config.yaml
bias: "qkv"
tie_word_embeddings: false
learning_rate: 0.00182
decay_fraction: 0.63
train_tokens: 137600000
Each number is 128 + 32 x the weight over its row's rms, rounded and kept within 0 to 255. Layers, rows and columns count from 0. The size above them is the row's rms in percent of the matrix's.

# layer 10 MLP down (transposed), 768x128, rms 0.0765, rows 341-367, columns 0-127
size [113 107  92  83 100  99 104 110 118  54  53 102 110  95 101  95 100 101  98 105  93  91  93  95  96 105 107]
[[ 88 119  98 120 132 102  94 132 115 122  51 118 113 141  96  83 118  43  67 155 170 148 143 153 115 111 139 117 103 113  44  99 130 134  98 155 114 138  55 132 112 160 101  85 119  95 106 108 158 159 151 106 129 165 130  74 133 117 147 145 104 142 139 151 142 115 145 168 167 171 116 129 149 143 164 147 141 163  34  97 116 108 124  97 142 160 125  98 192 137 150 124 124  79  64 175 118 132 109  91 139 163 148 129 127 107 101 133 108  94 156 122 164 113 209 126 120  93 171  84 103 180 184 167 131 197 146 143]
 [171 135 126 128 128 125 126  84  82 117 164 118 159  73 214  71 124 133 136 129 102 118 189 184 133  84 161 112  76 101 184 128 112  99 102 113 113 138 182 127 151 112 128  70 217 134 154 128 105 102 127 130 144 110 111 139  87  74 179 129 107 119 107 102 120  98 141  91 156 145 127  84  85 157 110 113 118 161 127  53 121 164 191 132 150  78 144 116  66 166 150  94 130 124 112 157 107  97 136 102 132 160 187 157 123 134 125  61 183 108  78 176 129 111  99 110 133 109 130  76 146 141 130  70 150 121 133 103]
 [144 110 141 149  48 174 111 128 167 193 100 111  99 101 121 180 149 111 167 137 107 165 125 117 118 139  98 106 168 130 167  78 138 154 163  97 108 130 139 158 158 139 106  80 111 101 148 126 107 131 223 120 204 129 128 145 142 146 116 110 158  97 147 104  69 112 125 125 125  42 153 132 112 153  67  79  59  85 161 129 168 157 117  55 123 132  91  69  93 154 118 108  87 135 145  93 105 117  99 147 160 109 140 117 155  97 144 155 160 144 184 123 101 114 129  64 152 104  69 152 137 152 137 141 153 108 160 156]
 [125 178 129 150 142  82 172 117 157 141 152 122 130  69 151 110 146 105 118 101 119  77 102 140  91 141 146  60 108 134 144 196 170 186 102 136 152  80 117 165  92 159 121 125 180 105 123 142 126 131 152 130 146 136  89 117 170 168 103 119  97  96 106 126 150 165 192 141 111 157 133 122  93  94 115 196 135 128 128 145 177 167 136 132 150  58 152 146 116 192 151  84 134 172  89 109 149  91  91 125 215 109 120  55 211 119  99 115  93 100 105 114 106 123 105 186 131 140 105 118  75 137 109  81 138  84 131 148]
 [ 97 108 139 137 129 141 123 143 152  89 114 116 143 104 101 131 133 114 115 106 151 113 111 118  89  90 106 131 155 116  76 116 135 176  96 103 111 116 114 176  52 130 174 128 109 175 158  82 104  49 131  98  93 155 127  89 101 108  69 106  69 188 104 164  97 146 110 140  78 127 111 178  89  74 162 147  90 178 162 103 149 162 142  74 154 122 136 139 125 115 167 155 114 176 143 173 115 133 122 119 123  84 124 186 153  87 175 158 154 162  77  83 155  88 155 185 156  99 139 186 154 169 161  85  92 118  86 168]
 [151 141 103 148 124  95  78 165 128 125 159 114 145 148  96 118  95  82 157  96 111 106 102  95 175 172 144 171  61  72 103  79  90 170  97 143 143 175 126 139 120 100 191 116  92  98 157 106 141 100 123  48 179 134 160 103 116 123 112 141  91 116 124 169 112 176  95 123  86 164 122 136 136 100 105 117 100 127 133 133 148  48 124  92 147 170 130 173 164 119 121  95 137 108 115 123 121  49 160 132  91  74 167 211 152 125  86 120 131 109 124 101 102 150 121 151 113 144 149  29 145 154 169 147 123  87 113 109]
 [116 103 117 135 145 134 106 114 165 152 113 101  91 110 117 149 103 126 117 124 110 139  97 118 146  64 177 148 140 140 129 155 136  82 128 155  86 113 100 123 173 105 149 166  91 156  95 119 129 130 169 142 211  92  83 173 123 108 105 164 168 107 124 120  79 200 143  97 149 168 163 164 126  94  97 113 191 140 111  84 131 117 119 105  87 131  83 106 109 140 151  81 112 146 137 120  79 228  65 124 151 129 114 124 136 187 108  67  99 177 139 100 191 126  83 125 158 106 154 125 156 152 140 234 141 138 144 116]
 [110 193 110 154 115 145 110 133 103 136  98 123 102 140 100  61 145  93  80 127 151 125 171 160 150  75 140  80 125 116 217 109 152 191  87 157 142 113 148 108 138 163 109 132 106 162 162 167 120 120 141  93 203 141 161 155  77  82 101 107 117 153 142 169 106 114 124 141 110 105 169 167 118 154 118 146 155 157  93 103  94 104 124 110 121 153  93 134 144  79 152 154 166 128 131  94 157  80 155 102 183 107 203 138 124 148 124  96  88 157 130 126 211 104 152 168  80 109 149 168 144 190 130  57 127 166 106 149]
 [117 140 144 106 139 108 144  97 100 153 153  89 118 150  83 178 152 135 115 122 143 137 105 159 160 186 171 157 147 170 146 135 133  68 144 143 233 120 129 136 112 122 101 100 113 115 135 102 119 149 128 135 147 143 141 147 192 119 104 137 130 140 174 104 112 132 117  88  66 122 120 128 146 144 114 164 153 127 100 118 142 147 135 130 119 130 147  95 131 122 154 114 122 140 110 136 133 110 123 115 119 129  90 134 116 136 126 152 110 141 144 132 151 132  68  94 146 255 124 119  67 125 145 118 141 127 152 137]
 [181 150 187 111  99 109 177 165 117 192 120 182 137 137  97 170 154 120  69 153 108 115 112 121 145 118 202 167 129 106 136 128 109  83 131 109 162 155 117 134 149  90 145 150 133 118 135 115 133 123 147  85 118  89  85 135  74 155  68 165 164  52 118 163 135 169 137 154  99 146 165 152  29 160 116 188 136 125 157  68  86 104 165 142 118  52 166 153 137 111 109 150 100  68 168 103 148 114 113 159 109 115 191 177 109 175 123  83 131 108 104 115 142 123 143 114 139 158 106 166 146 127 124 141 121 158 155 137]
 [208 160 173 117 140 105  93 143 103 100 204 112 140 157 110 128 107 124  87 103 131  95 127 112 144 118 164 164 130 125 148  75 147 148 123 159 157 181 198 148 168 105  94 112 169 122 175 120 135  98 140 117 133  91  83 146  85 185  99 156 205 139  80 119 132 152  90 183  86 129 129 108 118 138  89 159 145 144 132 108  91 149 123 118  29  92 202 142 156  97 138 105  89 111 147 130 162 102  32 166 114 165 164 163  90  90  86 111 109 106 130 128 168  94 116 116 127 147 116 127 121 128 118 113  97 115 141 133]
 [102 150  82  98  84  76 182 137 131 139  95 110 136 160 118 133 211 119  85 108 148  73 164  91 161 120 149 132 133 114 160 114  81 112 113 155  72 170 136  79 117 151 150 134 128 137 133 176 135 101 136 171 131 134 148 105 152 124 168 122 123 147 137 122 135 174  99 158 116  76 150 167  90 170 170 116 170 105  68 152  71  99 135 114 134 144  96  83 159 172 131 169  85  98 115 210 161 131 134  82 154 101 110 155 153 155  75 185 154 171 142 119  99 103 220 142 130 121  88 158 112  88 141 117  82  97 101 143]
 [123 113  78 111 162  85 140 178  70  89 187 131 121 122 154 100 138 163 157 112  83 101 145  94 120  81 179 101  93 109 129 111  84 159 140 167 117 115 101 131 110 105  95 146 143 188 149  97  94  82 208 120 107 147 110 147 126 128 133  96  92  93 102 151 183 119 130 132 139 143 126 149 161  72 148 113 140  68  61 173 105 124 185  92 132 101 134 135 190 110  70 107 157  77 157 117  71  74 109 147 171 140 102  92 125 146 131 184 121 144 207 124 130 119 162  84  92 113 141 135 129  81 154  90 145 152 104 144]
 [116 146  85  61 197 130 156 144 130 129 102  91 142 119 131 123 128 101 138 155 114 155 113 125 140 113 111 131 159  76  68 154 164 126  90 132 131 172 122 119 145  73 155 178 149 150  93 177 140 129 162 145 176 138 141 160 116 163 120 131 163 120 120 140  82 134 180  71 193 146  90 192 104  76 185 124 147 166 105  76 114  86 168 129 125 109 161 125 159 163 172 143  84 127 128 139 190 175  97 119 165 178 129  87 122 149 181 195  74 172 151 114 128 105 130 207 154 102 127 168 116 143 103 103 110 104  99 150]
 [112 153 154  85 129 177  93 158 142 113 118 146  68 157  98  92 123 128 121 116 118 123 154 124 147 191 125  95 122 181  97 124 156   0 175 161  41 113 157  98  63 112 108 124 146 110 160 157 118 103 121 180 103 131 135  92 121  94 148 130 176  90 157 176  82 122 104 108 141 141 155 106 152 123 115 133  91 191 145  95 164 199 168 125 120  92 136 189 155 144 162 162 146 116 132  87 114 107  89  89 149 114  83 113 109 111 163 130  98 118 143 136 159 144 160 117 154  70 145 157 134 158 154 122 144 144 119 153]
 [145  88 160 143 145 149 122  57  76 105 115 170 165 196 145 145 115 164 162 123 153 147 112 107 128 150 134 108 162  97  97 185 164 138 163 124  80 219 124 145 124 220 106  90 132 131 139 115  47 151 158 148 158 133  71 137 184 115 152 117 122 135 187 141  94  83 107 130 134 169 141 150 171  80 116 112 157 102 144 113  98 116 191 163 105  96 183  89 160 121 145 125 116 117 168 169 137 139 126 114  84 155 182 121 160 184  72 132 136 140  87 131  90 149 133 161  97 109 134 148 106 137 109 109  86 108 148 157]
 [ 65 129 115  56 102 146 193 122 151 122 202 144 176  89  98  94 186 157 141 121  91 101  93 116 132  99 143 113 163  96 153 126 177 100 172  91 117 103 129 139  90 147  79 120 101 128 135  87 110 174 128 135 129 189 172 122 117 178 118 113  88 170 131 116 151 144 104 116 127 128 135 116  92  66 123 139 161 115 171 174 201 142 139 130 142  87 142 177 167 175 107 179  90 124 161 121 122 184 125 125 121  45 157 145 170 127 155 130 149  63 154 135 132 141 180 123 106  74 130  88  84  92 132 105 139 156 121 129]
 [111  94  77 103 152 151 121 130 155  66 203 188 153 128 121 127  81 111 128  93 140  81 238 119 118 113 107 154 138 108 143 125  86  60 165 112 146 110 158 101 160 104 135 104 197 135 153 122 209 142 150 170  92  96 174  94 113 140 107 121 113 170  71 103 139 132 148  82  98  76 106 147 157  99 184 120 100 112 163 115 149 159 147  83 146 137  88 144  97 133  71 178 109 129  76 120  99 174 137 135 145 149 157 129 123 174  82 169 117  76 153 125 109 122  83 120 111 126 126 109 136 107 104 108 140 165 132 132]
 [ 80 179 104 135  84 134 204 141 146 105 129 108 122 104 121 172 165 152 111 118  86 151  77 155 128  67  96 100 111 154 111 156 141 144 106 121 138 197 172 129  92 103 139 140  66 119 140 192 136 110 140 110  94 172 119  83 160 148  95 124  77 151 157 119 175 114  60 108 146  53 147 130 175  92 175 166  80 134 125 104 159  83  88 159 129 126  89 121 104  69 194 144 116 135  99 168 117 149 198 101  69 129 148 131 166 145  81 102 116  96 146 150 130 124 142  90 130 134 125 140 110 107 121 103 166  78 158 149]
 [155 131 204 160 145 164 106 122 142 118 182 172  54 160 129 132  74 128 112 126  89 129 130  87 124 103 118 108 132 133 135 154 113 196 126 107 119 126 139 120 128 127 113 131 135 153 167 145  80 202 179 188 164 143  99  45 117 135  63  92 136 147 150  77 163 138 140 176 162 129 147  74 128  96 135 134 152 102 100 169  92 100 164 146 197 144  90 139 177 119 110 116 119 130 125 125 140 108 131 104 120 171 153 162 126  97  98  67  65 102  88 123 105 118 125 142  71 118 107 142  55 187 136 184 105 135 112 135]
 [167 123 123 163 162  85 104 165 129 115 107  56 119  96 155 121 151 114 210 203  87 112 128 106 110  97 142 122 171 139 157 134 153 130  98 127 115  59 114 109 108 147 102  78 108 135 132 170 131 135  86 135 142 164  45 141 137 129 124 145 101  87 119 119 111 145  48 189 106 138 119  83 115 156 179 114 133 136 182 122 147 115 132  92 163 155 164  89 108  83  84 109 122 106 139 152 118  92 170 120  85 155 102  70 148  57 110 121 176 102  53  65 147  97 115 137 144 126 140 120  69 111 158 154 130 126 104 109]
 [146  94 153 133  63 121  83 159 136 150 119 104 108 177 137 141  50 102 106 107 139 139  79 136 123 104 118 113 121 138 147 148  86  97  84 128 133 113 124 101  89 122 150 112 113 189 132 178 145 170 154  72 153 165 121 155  96 154  81 127  50 132 154 135 126 136  99 138 167 100 153 115  84 128 161  61 124 100 169 119  90 123 138 123 140  47  56 102 150 112 147  93 144 133 149 110 163 163  74 149 155  80 138 159 150 197 134  45 189 160 117  96 106  70 127  82  98 158 167 153 137 118 122 126 108 120  96 138]
 [168  76 134  63 126 110 117 116 192 117 121  99 131 121  90 118 120 147  99 140 124 105 209 119 109  72 129 109 124 105 158 118 116 126 174 168 171 151 105 134 131 137 154 114  97 109 161 147 150  92 139 195 128 183 170 152 157  60  96 141  98 103 124 115 150 124 166  79 131 109 161 135  83  80  67 113 201 133 122 151 123 191 114 138 156 177 175 180 109  98  99 125 109 206 134 104 128 155  83 138 125 138 136 142 135 139 145 143 152 195 135 202 139 140 101 132 149 183 114 135  86  98  63 122 169 114  96 132]
 [136  88 122 136 168 128 112 116 133 105 120 161 116 116 119 142 130 151 134  93 122 103 162  78  56 138 157  95  84 125 142 184 171  92 104 139 132  78 149 107 103 149 108 114 108 108 178 122 152 189  88  88 149 106 128 101 117 192 127 135 179 222 180 115 127 133 103 129  65  97 127 115 141 130 141 112  46  94 151 143 137 163 125 110 113 175 187  65 139 144 130 182 114 174 110 177 202 120 159 107 111 161 123 136  84 114 119 110  85 121 173 124 184 144  99 104  88 130 141 167 106 201 124 160  97 138 102 109]
 [133 155 162 107 155 142  68 211 173 130 148 112  93 180 105 136  97 128 108 138 117 111 120 124 106 190 102 111 120 188 116 150 133   0 178 144 131  87 141 132  85 101 101 179 135 135 216 166 101 127 118 136 144 154  81 135 113  90 125 110 118 120 138 158 121 140 144 109 107 107 164 127 153 110 128 135 120 182 116 102 116 171 150 115  99  95 152 198  92 105 144 116 141  90 147  85  95 116  80  85 124 107  72 117 128 133 124 158 128 118 154  88 167 152 167 121 125  80 127 143 107 152 145 124 134 142 116 118]
 [ 91 119 125 148 113 118 180 143 133 122 144 121 167 125 115 151  87 142 182 123 103 100 117 151 138  98 118 120 125 154 132 116 163 102 125 179  84  79 134 104 120 152 123  83 120  79 140 174 111 112 143  89 181 133 149  81  61 151 152  82  57  89 147 142  98 186  65 201 112 118 149 122 112 164 136  72 103 137 162 153 120 164  91  16 163 169 125 128 132 121 133 143  71 136 152 107 157 123 153  72 120 107 132  96 160 140 141 105  98 135 132 102 139 146 198  89 136 122  76 159 188 175 119 116 124 101  84 161]
 [128  52 115 105  96 131  92 116 129 171 125 143 139 181 110 177 160  61 147  76 133 178 137  74 138 143 149  68 142  81 145 187 151 183  68 168 148 111  89 134 134 131 143 146 108  81  97  92 145  68 142 124 103 190  92 134 123 131 193  68 128  99 143 117  90 146  67 180 131 151 161 139  98 135 119 112 147 161 121 134 123 115 133 102  86 160 130  82 160 102 121 124 188 140 119  65 142 113 109  82 113  92 131 153 111 132 113 151 129 110 169 108  84 112  54 141 125 192 141 160 107 148 113 149 134  80 117 142]]
# layer 10 MLP up, 768x128, rms 0.0802, rows 342-368, columns 0-127
size [107  88  86 100  95 103 107 109  51  51  98 112  95 104  92 101 100 101 119  94  92  90  91  92 103 111 111]
[[152 151 114  92 120 102 117 120 115 111  75 157 168  91 123 174 130 127 105 158 118 144  91 157 109 118 108 102 162 173 174 103 114 155  78  64  90 172 145 148 120 160 101  91 101 143  81 117 148 121 163  94 107 178 134 109 124 117 142 104 146 172 145 162 145 144 105 134 133 121 100 121  90 117 145 100 197 123 138 109 116 152 162 212  64 181 147  83 156 151 181 182 134 114 176  92 114 172 141 152  59  86 180 120 155 128 127 148 200 161 153 136 118 129 106  43 139 118 151 104  68  91 133 124 155  74 106 154]
 [ 75 145 144 156 101 181 146  47 132 119  60 157 120 152 149 113 139  53 147 134  99 122 118 143 143  95 133 152 232 142 111  87 115 157 134 105 137 150 111  81 143 148 181  95 139  95 116 115 142 111  92 128 130 136 156 143 137 155 110  90 141 185 130  81 177  98  90 110 185 113 171 122 141 131 106  67 157 119  89 193 175 118 112 118 106 137 100  72 105 126  96 101  85 117 126 130 100 121  91 170 161  87 121  99 104  88 160 203 120 126 122 189  89 105 104  96 125 121 128 149 103  86  98 150 128  60 126 144]
 [102 110 143 105 144 123 118 125 138  93  68 110 119 115 148 127 154  95 110 181 108 189  71 142 138 104  79 142 166 162 145  62 120 128 119  93 142 143 138  93 128 104 144 155  99 151  83  99 137 168 130  55 144 141 118  80  51 141 173 129 146 172 168 133  96 152 148 193 113 108 154 109 119 123 199  94  90  96 130 142 164  56 120 132  76 148 117 110 171 102 154 185 133 115 161  57  56 128 141  99 118 125  96 170 164 108 124  77 127 151 186 173  73 119 149  89 151 133 167  88 130 116 122 119 129 104 126 153]
 [159 162 129 165 119 108 160 121  54 133  78 159 140 144 142 133 111 102 132 181 132 125 192 113 106 109 183  95 170 172 118 126 118 156 136 108 110 155 177 140 121  95 180  96 168 114  72 114 139  93  87  96 131 118 132  86 157 164 122 105 128 177 146 110 172 173 156 130 140 149 108 163 201 124 126  81 112 107  81  69  53  91 154 105  99 114 145 102 100 183  91  97  58 130  97 187 115 140 133 167 142 158 133  77 165 108 139 188 146 141 156 100  80 114 136 118 108 113 120 157 188 157 103 169 145 110 146 162]
 [144 194 144  92 141 153 156  76 128 146 142 131 160 163 154 157 118 102 140 123 120 152 139 149 148 112 239 135 122 179 202 109  68 104 113  74 148  78 186 152 157 131 113 121 224 153 152 162 102 137 142 156  96 104 174 123 109 167 151 125 118 169 169 100 154  87 139  97 106  69 161 151 137 151 162 128 129  81  89 155 111 141 111 168  94  89  94 120 129 105  94  76  65 165 124 134  82 137 133 142 163  96  95 132 172 144 164 185  94 114 109 131 111  81 143 124 153 133 172 127 144 136 118 137 100  94 129 144]
 [146 104 168 126  95 149 152  99 119 138 128 175 143 177 157 134 138  51 148 137 140 160  80 145 168  97 117 182 114 134 133 117 114 140 131 103  85 181 126 136  69 215 144 152 118 116  82  69  82 124 125 113 120  88 152 140 124 129 113 137 146 152  95 139 142  55 116 107 131 132 214 126  96 171 124 115 115 120 166 158 126 114 179 122 142 123  57 125 164 146 142 105 109 107 204  92 120 126  84 153  75  93 111 133 125 205 152 109 204 130 132 146 137 124  51 165 134  96  93 122 143  86 162 123 141  96 152 159]
 [165 129 110 153  54 115 118 139 107 133 166 181 143  89 105 171 149 130 129 124  88 140  82 120 132 115  95 204 120  97 105  71 123 146 189 116 120  51 134 115 111 109 122  75 120 176 150 177 136  73 114 192 124  92 138 196 117 104  90 128 185 125 165 144 159 145 170 121 125 102 120 130 129 154  99 107 134 130 125  66 173 152 126 135 109 100 178 133 141 120  98 185  97 128 155 136 135 143 110  81 132 100 146 123 149 141 118 145 162 169 164 100  65 143 157  65 137  91 105  79 120  82 142  75 151 138 153 209]
 [115 140 128  94 165 168 135 183 180  84  90 158 135 113 142 140 130 141  87 197 142 137 160 109 152  72 141  38 138 158 155 140 118 111 164 120 181 131 141 101  83  72  97 145 135 126 141 139 127 118 133 100 133 135 162 152  66 139  99 103  95 138 147  96  84 194 156 167 181 130 123  84 212 125  84  82 134 157 140 113 105 156 176 147 123 192 148 132 109  57 108 103  46 133 101 145 130 149 155 126 112 123 128 121 116 188 151 130 146 142 124 157 151 168 132  84 126  58 126 184 105 115  96 147 159 127 109 134]
 [121 123 120 108 124 121 157  85 124 194 112 129 109 116 133 122 175 103 143 163  71 179 131 123 101  62 105 134 182 138 131 162  91 219 153 102  88 110  98  97  99 136 167 118 151 134 173  55 100 167 133 132 140 134 170 148 119 118  84  98 170 159 112 151 111 126 146 163 129 101 110 161 111 216 104  98 176  96  91 158 155 103 172 116 131 153  86 130 103 146 123 161 113 109 158 180 141 159 100 146  96 130 130  97 103  79 151  76 149 157 147 177 145  84 169 120 194  72 149 133 123  72 148  96 161 114 159 166]
 [142 127 128 121  85  81 140 122 100 138  91 108 123 137 119 124 163 121 132 143  69 185 141 106 114  59 103 143 154 122  95  80  99 208 118 121 109 127 116  89  81 122 173  82 159 134 144  86 115 160 139 155 110 101 112 169 115 143 106  70 156 137 120 139 116 102 114 181 123  68 117 137  97 171 113  73 143 117  99 180 135 117 207 128 106 192 110  99  99 131 108 136 101 109 141 161 133 151  99 167 128 126 151 118 111  79 131 103 133 179 183 152 125 105 193 103 193  63 162 119 148 118 165  63 154  91 165 197]
 [116 172 122 178 157 150 120 120 116 198 123 163  98 134  68 158 186 147 152 166 129 115 120 115 163 124 109 115  81 161  72  75  58 187 154 106  83 124  85 147  95 136 134 140 124 165  66 140 161 125  87  87 106  46 143 188  95 104 107 113 161 149 129 134 111 139  97 128 152 136 121 154 118 138 124 117 116 131 138 153 102 129  76 145  94 133 123 164  88 110 123 141 125 126 124 166 120 164 184 181 188 145  86 129 176 123  76 116 116 106 104 146 125 108 176  54 117 107 139 113 152  50 110  65 143 113 177 142]
 [ 78 140 154 126 105 116 165  70 105 111 118  88 210 159  75 127 125  87 127 105 116 138 140 107 128 115 145 129 232 133  69 144 133 110 163 112 139 128 178 136  85 141 161 102 103 127 101 130 181 104 128  70 108  59 138 113 149  96 120 120 181 116 122 139 185 128 160 146 160 151 129 155 101 115 195  71 175 105 110 116 140 119 187 145 117 130 104  87 148 154 126 146  78 152 186  96 128 189 114 117 165 144 148  70 132 140 134 128 144 128 128 140 119  41 137 145 140 122 152 133 134  76 194 136 115  62 148 127]
 [129 133 147 100  73  79 141 119 120 130  87 113 137 156 123 113 127  91 155 116  79 140 184 158 143 138 122 192 149 145 185 145 111 139 215 166 125 115 210 128 108 127 148  89 139 146 168  70 173 116 104  89 161 116 140 173  76 103 121  48 136  92  79 132 120  68 119  78 105 145 132 106  72 134 130 123 123 108 108  86 122 186 116 143  83 158 116 128 105  98  67 192 124 121 118 129  79  93 180 108 149 142 177 102  91 149 132 111 157  96 117 115 128  99  68 104 140 107 125 124 123  81 108 121 183 132  76 136]
 [136 133 140  27 136 132 145 146 139 204 139 162 191  97 152 137 122  58  99 149  85 184 173 123 136 129 120 151 150 160 122  86 105 122 186 180  85 120 143  99 100 144 202 140 124 138 141  94 167 128 112  84 127 133 143 126 143 157 114  96 149 126  84 170 104 111 146 131 122 117 123 118 132 139 124  81 142 104 175 160  80 139 160 195 137  91 100 152 167  31  95 178  89 134 124 137 131 120 112 134  81 147 178 147 124  71 151 108 132 111 148 167 187 174 165 133 173  88 158 139  99 134 149 133 103 103 126 103]
 [ 87 170 119 117 144 108 113 150 138 182  93 125 151 132 116 107 129  46 145  61  56 157 181 104 119 132 122 122 150 123 178 174  92 141 125 146 161 135 175 118 102  99 174 117 148 158 110  62 180 123 114 122 122 180 156 133 109 114 145 130 195 163 122  71 126 165 122 146 134 108 149 128 101  94 131  84 155 167  80 132 125 184 100 136 132 166 129  95  98  93  69 177 112 141 140  66 121 183  68 121  89 131  95 141  84  20 150  70 132 134 166 138 134 130 110 138 138 132 125 132 123 124 137 158 110  93  91 118]
 [100 140 165 145 106  93 124 110 102 163   0 147 132 181 160 159 182  62 124 115 127 136 103  76 120  99 121 111 165 135 167 139 123 139 150  93 116 151 125  85 101 151 207 122 107 166 119 147  98 111 154 128 135 129 142 132  74 153 124 118 147  90 150  99 128 117 187  97 175 129  76  86 150 161 116  79 184 124  58 107 142 143 111 102 137 149 116  75  95 171  34 137 116 175 123 110 107 152 129 162 104 104 112  98 153 117  92  95 158 141 141 184 143 117 112  95 121 126 185 151 149 149 113 122 152 162 151 139]
 [112 128 143 156 134 135 159 127 145 158 103 140 145 145 120 148 112 134 107 159 168 165  91 117 166 129 140 118 112 121  71  61  76 152  95 104 103 124 165 113 111  94 178 139 101 101 142  81 172 143 101  96  74 125  97 141  56 145 170 114 193  84 125  93 180 153  98 116 127  95 131 121 144 161  91 164 138 108 116 178 122 103 118 152  86  85 125 138 147  43  96  81 158 169 126 147 122 131 166 132 103 116 164  68 146 141 143 143 172 128 162 119 169 134  98 126  98 128  75  98 219 114 175  41 130 102 182 139]
 [116 167 127  99 114 171 181 108 129 161 170 130 116 127 104 134 148 143 220 110 156 137 161 104  89  97 137  98 145 132 116 135 149 182 170 149  84 148 116 119 123 149 129 124 192 113 135  67 116 137 130 183 145 134 143 120 121 161  95 127 128 110 134  87  77 179 104 136 153 141 117 200 179 158 180  88 133 139 137 101 143 108 144 124 168  95 109 126 202  60 134 102 136 189 204 141 135 157  51 111  91 135 140  85 196 137 141 133 117 172 115 117 185 109 154 145 175 135 182 170 108 114 115 133 113 108 116 182]
 [120  64 117 142 163 118 149 115 106 193 115 160 108  35 132 118 129  82  99 134  86 138  93  96  93 119 178 116 145 124 166 102 116 167 178 117 137  59 103  96 130 168 168 138 230 149 146 126 113 141 126 157 167 121 133 111 134 172 172 118 149 133  94  60 133 122  99 162 102 137 118 193 109 128 150 149 124  80  95 169  97  75 153 125  75 124 125 104  98  90 154 105 134  67 118  93 113 126 150 124 110 166 140 146 155  65 109  83 142 153 117 193  88 142 120  93  92 122 108 117 132 135  90 139 134  90  65 130]
 [ 88 125 133  77  90 133  89 135 131 137 147 170 153 139  70 127 171 123 151 160 149 195 111 119 100 129 151 107 168 136  88 117 100 133 128  48 111 120 191  83 115 102 121 125 109 152  99 138  70 159 210 118 128 136 128 143 157 161 153  83  91 138 172  68 105 144  62 128 154 135  96 150  97 116 124  91 122 108 157 185 100 101 163 146  90 172  83 129 196 144  82 169 119 171 115 114 114 114  97 136 108  62 224 102 154 151 111 121 109 159 173 142  83 138  91 108 153 126 108 138 109 152 176 106 132 114 140 148]
 [171 118 156  73  97 113 150 154 145 172 115 160 147 141 125 129  87 126 121 130 104 147 130 124 129 127 132 105 116 121 175 166 109 136 108 139 130  93 157 139 128 165 156 108 150 122  92  75  77 174 103 143 138 125 137 151 143  38  86  99 143  97 141  53 121 132  79 103 158 157  87 137  93 158 197 142  60 116 110  89 144 111 210 151 135 203 123 142 152  75 122 118 162 164 116 133  40 110 138 136 134  67 124 145 146  57 106 121 147 110 176 105 149 194 113 124 151 118 158 164  79  82 153 166 151 116 108 118]
 [159  87 115 100 109 171 131 116 122  82 137 114 146 131 127 133 103 126 178 147 116 202 122 112 127 148 126 164  96 171 119  94 121 127 132 115  99  68 131  71 154 127  83 109 107 102  76 129 126 155 122 165 138 139 154 150 146 117  99 119 124 123 186 147 142 110  73 172  89 137  94 150  74 149 110  96 148 138 118  69 148 102 128 121 165  98  83 127 200 110  66  73 109 166 200 205  94 118 176 161 131 164 155 155 192  94 105 138 136  81 121 122 101 158 142 123 118  87 216 152 140 127 112 135 138 119 115 211]
 [138  87  97 105 120 152 226  91 101  71 130 123 103 142 171 108 131 115 100 121 125 162 165 153 157 107 125 160 128 146 106  92  51 169 127 108 146 103 118  69 121 120 122 106  93 107 133 116 119 119 106 139 142 159 103  95 104  61 121 119 116 122 172 154  99 156 196 104  58  74  89 199 179 160 124 157 193 163  86 103 120 118 152 117 146 124 143  94 102 144 152  72 158 146 124 130  99 172 121 165  88 111 160 151  96 107 146 143 140 147 195 123 189 121 156  72 138 126 176  99 111  94  70 132 116 112 139 100]
 [126 147 134  76 113 112 157 144 180 189 122 182 135  92 142 131 109 107 127 134  61 190  87 101 163 125 129 144 163 120  90 105 104 130 148 189  98 129 144 124  91 108 168 141  99  98 137 101 104 136 113 116 134 121 139 152 108 127 117  86 143 155 124 181 139 109  89  93 125 144  76 124 114 177 129  72 105 107 144 135  74 155 186 179 139  99 116 146 161  60 138 128  92 104 107 113  73 120 102 123 117 168 212 153  91 137 165  95 184 109 191 118 184 150 144 120 211  74 133 138  67 135 141 124 115 125 143 189]
 [177 112 130  58 119  93 100 145 126 165 102 156 107 125  90 131 177 121 131 181  96 147 128 144 173  67 156 102 139  79  95 146 144 127 185 124 104 127 142  81 115 133 126 127 106 154  79 117 145 196 112 104  90 128 134 184 111 202  88  85  87 150  97  90  86 145 112 114 142 105  82 157  48 152 124 158 172 143 150 172 107 153 171 202 112 110 168 174 143  96 115 132 146 140 152 169 122 130  97 176  92 111 206 146 127  73  86 127 135 107 127 138 164 150 132 109 138 135  94  94  80  97 127 121 140 159  76 125]
 [124 162 144 121 108 149  91  79 127 138  99 153 159 139 158 122 180 113  96 158 125 126 115 137 179 125  91  64 116 124 105  91  28 144 154 133 153 156  99 125 121 121 165 130 131 123 138 152 109 168 119 109 147  52 147 149 116  67  96 130 125 174 157 118 148  82 193 154 149  76 150 128 143  98 171 129 117 124 117 154 150  91  85 162 144 121 174 108 139 126 152 107  13  91 183 128 112 137 167 182 149 113 172  79 135 134 167 136 132 131 120 193 145 130 128  79 114 113 100  47 155 118 167  95 149 158 115 155]
 [154 111  90  89 132 125 184 119  99 111  64 221 154 164 126 123 185 111 157 189  56 201  89 133 169 117 108 138 134 108  80 133 113 113  80 123 147 106 124 161 152 167 116 119  92  70 143 135 188 141 155  97 116 140 174  76 153 163  73 103 141 130 150 138 114 137  83 133 152 128 128 183 144 138 177 139 186 153  86 184 174 113 150 143 101 143 168 149 136 116 127 113  66 122 109 185 107 123 100 146 132 138 125 144 140 100  86  96 140 169 118 132  99 108 152 107 108 111 134  76 140 103 100  85 119  58 139 154]]